From a checkpoint of a small transformer trained on Wikipedia.
Training: a variant of SOAP for these matrices, 144M tokens.
Each number is 128 + 24 x the weight over its row's rms, rounded and kept within 0 to 255. Layers, rows and columns count from 0. Numbers have three digits each. The size before them is the row's rms in percent of the matrix's.

# layer 5 MLP down (transposed), 384x96, rms 0.219, rows 356-383, columns 0-95
102:117117130117116096105110131086203122120153156127151132126105120149153119097114133126139108120164104089140136097182123123113141125146123112101114114095131123147159113123132140148115158101134104150069164147126146140174120135097110122076147121127117099128160149062120121187101131135144149149
098:087154111136068179131149138098129132124110108140122145155106118171090108158114110151148134085149112152152116119098161118117139162119162137161109157157083136100097110112117138137132146122109115111128120138123140102111093124080144082092140135090153123145148089141107180104126093115134145119
099:129116154112135145131143138131130145119176091157115079115125134113114138129108132114124082144148128131132132141122150087118149160094093109139088117105129142136135096116102129101127079097072142105135141155129109127154101086115138160124136162116191160171140071110130173126131125138079102129
100:165125076135134090153097136140154136116157111124139121123124110127125111110133117096125074132146149119113122141127155123147137126152117128130113048154115112152175113107129116151126118119122119119069160184127147119144111191135124110137146183183117166112154143108132158125122114157155124121
107:126121114129114119170083118141110157096129150153114115109146126117149169138126100145103057123094121130129148128113089085139131121143126130199103118141107168139115102143122136171135142123103140079129163147110108185132112122121111153135122134113131127106077130126143123154130156115148095071
105:103145098088149192140156104158129093106137122139142152063128166147117119117146125156130170130119089138127105123142133170141109122117115110129133125114151111155082121126151131099108126105158117180127147111142125110135149098134135131108164158106103143134109111146146146094125076082137086166
105:080121130133081125124129193127166153166097122111122135162131125133127115114143108145128114176113136105135113149117139121119119124120134144150176126135122116114104122131145135155139138111142086099125080159103161146028071121094112106162110117118118119149124111132117104123090138128133137109
099:120122123135099150128105166083131154112120139145143159130149135140121100202148145129139116103180138116076152090185139087130156158129125102139124126174125103140121146108111091174085116145114126136105094141159116150114151151140125140120094139083148120134132126137128116138115113147164126079
103:126143094154106109152117143152135178151136164130092085117100142177167165112116145133149132160129168134086146149157112124159128099131125163157160151132122126129150111133082165164083123136146159123165142136123172129066131139134132141079119147129145141114124137105115117158116154158124117121
088:140141143092121192114108134136081158145072150140132107095149152120138142128142152111148125145153145130153121120118066089186133142158111142124101126121134151117089148156131140132086144138131116141140116177150126115176166109160166119096155141086147128108116100151139104118120122114110107117
093:142134165105116084143126167136138132119104073104126091117113147118137142103127108131137133142087138162131111101122114118132065162145097123100116149101182157162134142149122117110133138166121093153123073137122082125169132140200168130127137143097122118144140138107122134112112148154147146129
098:125152113161141118135122159105105150122128093126134129128118106121119123160085128108171150114096131083142166105145099110125146124128090139140104108149045118126128135093119097122107152105136126143078080178107121152138114146154122106168109137155136136167135115120109148138145146107178118081
100:121115097164076130117136141132144137090167100124115105146087139133126153129093115141110163148126167145117116190164098142097172144145105099110137146185104131122142125070124130086152149135107112105138104130129144165140124107117119149108120149127143144097092078139132122086112161140118123134
105:168129142121118153129122096119107126116146112158160146145170090167089153109161107146125131111159056132085137134095126096093127154123114169117142141106141107108113144154137103177105159112126137123128093127133139121112126141186135190145170137098150110104109124126146132139140123100141130160
109:091119155114127135134134122099111134110131065115185166141092131095097118120125138157155138149115098116116112151115071121130089104119137115086091127129088141131142150162121118116094147133124074156097158121089131137106166143143126129132164123132096127126085170139124095155103157103113128119
091:137158123149135140085106122135170128103103123099104140160109144106123115166100126131117142101135107181107120171128155128132115156163086129104144070120129108108110088069136132101090109145145126138144129131138102081101085169111194113135144134132109138136136124099128128116153150112139097150
110:095125113111092127140112115115090122104123106126137148109152146174116106078095132153108120178133129115145100113103148090100142186120128116122123143100168119108110192154120124148088140109177145088113131099126146126126138141107097114136131128117100146141135108167085142158131155154088140096
103:112166095092145163111115111121111174147140109149122105094100133123150159102146144143139108129104128109142134104097131101115091098135138111159094150122131132163176131127132151114126128131112137162119106149098065116134208148126111134138138098141126112055132142119104125126130144154116090093
109:090099144095117120136155106144155142127134099105114135151120079091168149130149095100104108121122099100098149142129174096118140136121154111102101122109125132139160073114129153081133141111134129142160090108122156131098139104103053101164140134097127132162131121111134114093121115102110145094
103:123117160131093122116146159124152131134177142113146110130187129109167173136143079145161128140112174141130137118118101096160107118156148112107087177146080121161139102135143086100137124095123114114107142100127115148148124110129099099106165132089081106130142102123144140147127134092113143151
111:117125117106143155136118144107158124124120160116080159138158126143116114150135137137132104178123096139133118134167141117127207137131112083080162138117138126097122145148106152120132142108105167086150125130156099149089137110164075174104100133140115140078088144129124121131113137089121137145
093:127098105142161166163130146124127169126126139132105107103110117111120165088081130090164157135122105116135119131170094097114145113100097135162164129139163104109127136127121127157095119102112141130175055152087106118111150115131172153123130149133153135127150080139165142117131144136134094119
105:100096133180111110129120123077135102087141147129136124131155076135136124128096123161112102099106119110101129103123131140097198140143143126166143164147152126128172131120111138137123173150139092122115111117145144119104116122157107162112164126143146074138134151094124118113191106124146137092
094:111131163135142145133113140132153096133135121159142141160117133152147144137128149139162096132121101128119104097073127137094117161176140077138114125104155143090126132184148168105114096130112096159134116142124139154151173115100158114131088173120171105168130109155163150127156111140168132119
097:172159170093114126129153180128098118121159127139117090126154168111142113124104161133064134142162147134164116133123141112132129138171170119126125113131119162172118126121109163106117139132100147124110169187115139151123146094085129179138108132156104153124148101134157109140126119146108131102
093:097102111144100173140133075107129131064165113124110105156133150167117161123131162118130124111130124116127126092147123125103157147097182116156137120109128143093124097116099111127106045141138116131140120130140138154105168142138160132081129144147115091134125135128136119114140134130102171173
095:102153162140138129148161108115138148167103147132101079144147139157064128094098104113139138140112107158091131140119107078116093112141151146131130134170178133141130132117137121135117162112141151132084111142115145147168142097096078147112149152104137144149104089150112092120086155108131133124
100:095112152132103157127117117172151127082150125091127122113139115124109131086106097153117146136138052125132098134133103119105134134109135115094122137177118142094111168120125179130119136145164106141109111150120110106091113131132162124101133114135132092135137157166110108152107118089193143170
# layer 5 MLP up, 384x96, rms 0.221, rows 357-383, columns 0-95
099:143115128152137165109141165109152121116112152144092106095103107105169151169100164135143102162105097182169131141135140178100132095091140101096142130144166131136077108127127132120102093101107120146137115123140109122149126140072098128110112164115108155161103142124108158157136130106124132144
097:136142130162111155130081126121142124183121130151125164128100118123124135130117111119155104133142154082122109147130162154124107159104172137086122127154129160127087122104185154118166162136138130099155132133160127136140147131109106167132069133146120111077164140084107108110142097142123145083
097:102159141100121151123136131155106135116107110138130141089106112106215144117134088141122129120117099095144133129183168191133111130114115098098074137118130116148133156159136118132099160092101102165088089125114110097132132161124109106155130129116117133129105140137119126144131129078122117152
114:151114086137148073138144150121135133127157095140124132104116147131102131153139158122097169124163146142136131162139088108126143127143123107129123148110174089137126158086153134101125118123117119114120137127166134162121085131162147176102112123163128110119106111115126183095134149108073066164
101:122100140081127113093149145169128104153158130108131115135124056122135119205098132096137132152134126176148124113118114132103114107110163150116162159121154135139107140155154110113144079134142099157099111102131149134087160103144132150130113108143124158147107120144115079125140092135134110091
106:141153149126105143120095140115158136156128116134139109145153114105153142102153103132112134159131120134116131117107131160083123138122119099123152136140102146183142140195143126105139142117129149122152077113136185119133085205103104072159159099114138154128119130077159119115126109112137122111
102:109135100135172122131113083151113146177159140096098156133104109130184127081111106144148138130097125105105157115118147128125130114139160143169096126107171136128175154124132122101119122136131100136124101148093108155111105115127096108136084139139131147119153107152154109147176081148164136169
114:116115140145110124087101168112119128096111138098171157135130109087100121179108151187122109151103134127126166137100185116140133162118146112137134089127135132118162145115142110148125148105167103154106152117154125138133108174137141112126139188141100096128122179110126141136125122113077152126
090:129109123115152108118122154103113101121081123123124104121129152082119184119145174098136107111120131128196156139149095136124159117150108155142099093110137150124103108093123141130116146097155131150173126082123084091143139113149136163118159148116107140112125157121084110084116157109119094140
099:053131130095127151112115095127152120163123134109086137115122144114106088086133133096137128115129099102128126140133126115122161120132119148085151140112123164128134138132095126164169162151183129198142141145110172149120098089127144149121134132148100111144130138122152149129153189145139118102
105:162109162105092149160093118096102080138150156118155130130137085184144130138149098135149126121133097133176158101110107115118145149116108101160094136079125094119164137135147117097116148153116140126086118131094080125151176143111134110132142160091152135137132141135125162102108149135110156132
099:145117130109164105109177148157119136131115111116144096100118089123160124167134125112134145117128144131146136134120122145169179109098132150134128061135159117074097115098152112170139095128116086132119120114132176133141162132079162088108143152138150153126142127077113144142114141139151137167
107:091131147099123142090095109118132155135106137100161122081073134123141162164106118134108140140154101142121099144115135135186131115107141088134108189106128119091128100136134136130135149097133117153114135106109150109130091113123149122093138136109131104092165104087172098142097144168103122163
092:093139113139144116123093107112135117141131144092116091119104105112087153096154129147124132124125106138142101114107108119093103096133175126160124153101144150144164139130205116124099099109108135168121141117157139182172112159142091156120123174136126137123135083120152118114169124096155108136
092:156168159131125136106092104172088129165103157139116113170118116137136128157115116182104110156144135100167100146129138165133103111125122155115128094149118145106124175173137149103046126101123137113152108123129147150096144124157093128137139116130093150108116138150100121148162128149113112116
111:108110138141109132137167175167156124102145100109137119141125139081104098133125135120095120150089161127143103134132133146123158125097131065119126155137126150133127160142086128113116100127194125132122145145129137139121095125178138087105119151134123137138097063100124136176105159172135140150
100:097140142142105125109169129117155116107140118130145160138147148152113137134125107073128115114137163181126119135159090160069128122139115112121150118168098117158127163135148053100172127126132146076151133105155132128111120084151125132125082142126121147140130124146155128160184108122152125136
103:141095178111138130159139140141128108182126166103157102112114102079111119132125137126127096123121128074172149119137107127136122101110153075151124142104090162124103120150155157155113150083097087160120121085155144127125118129161142120147121136154119107137113110111137143129083173144145094121
089:120117103131140125139169102163125111168140155131126170133105136114114127087113094134126134084170138085121156142144081153123170129165152097092096113117110118103099127149149125117120153127115143146134120178114146120162095106142143113105098137173132147119124098111183119183134153141143113164
105:120115108135173164157143156124163113134140089139149148115081132116132102142132105149154117164124131128136109080075154167105113129144121173111132120134121160100108138158153123114099132111098098125100143112060121168128112132157156164111126124144133123125145102144098177144148097090148107149
089:110084139144108107129143121132149084133103132113128081134127122111096143147126144112129158158125102126141124121100138131135095145097179084112059160142129133080154150143092135127144157136167138099117142141118148122144112166109161083087141093125106132130155168151114127125108136127188127160
106:155144162103129129163134138100120151165102122111148115162088149149089117169123141084110139138108160148123121158134140127164089086088129135089171118102126085142149091098151150117133119142134147109125135124130130144117102141110116084140081182129115177138093126131130121126113168156111148151
085:143151123104109100146129135109118075097116169113145170122153131106142136100076159105097128129086110111112108176104103160098158155143131130143163134097123144170149108140121144135168146138115139107099138110120113182153127118111101125128118078146095125141155148157140140074120147148153112150
105:134069167108143153137168136147125134129115162121101100118157120131142088129151117144120145122107146131114168147073180130151144112112143126094109162145104135176141108134109137077183086126105133107113147119092123170117152161124133126101156140114143103136126114112085113134105133179129130139
087:129116121092167116164126142142125154153155135145158149168148109112114097120096103136114122108102128124118100118139157140134139146116133152144157169128158167141128060134127119093137078131109135140147117164123148112158101130107135084101187124172178134112148119100126075164112136105131110134
102:103179114069178076138160134147110128144135119142083087091133127126088094142127101133159196130135130115152126133122132125124144145097131124181119152103145153123154139167118159117124157116129111131128157096140151093106152111134134185135138101133147151157129132166123108138127123153117114131
099:132095151100117118124161130165113117129141067126149156136078108155143135124164152135141128149116172153117164108125126121112120088099145132069151128135156128140133102136140113106171122104145097139119129157126107117105122073122104148112103161123158155122139079165178140099119114086129113156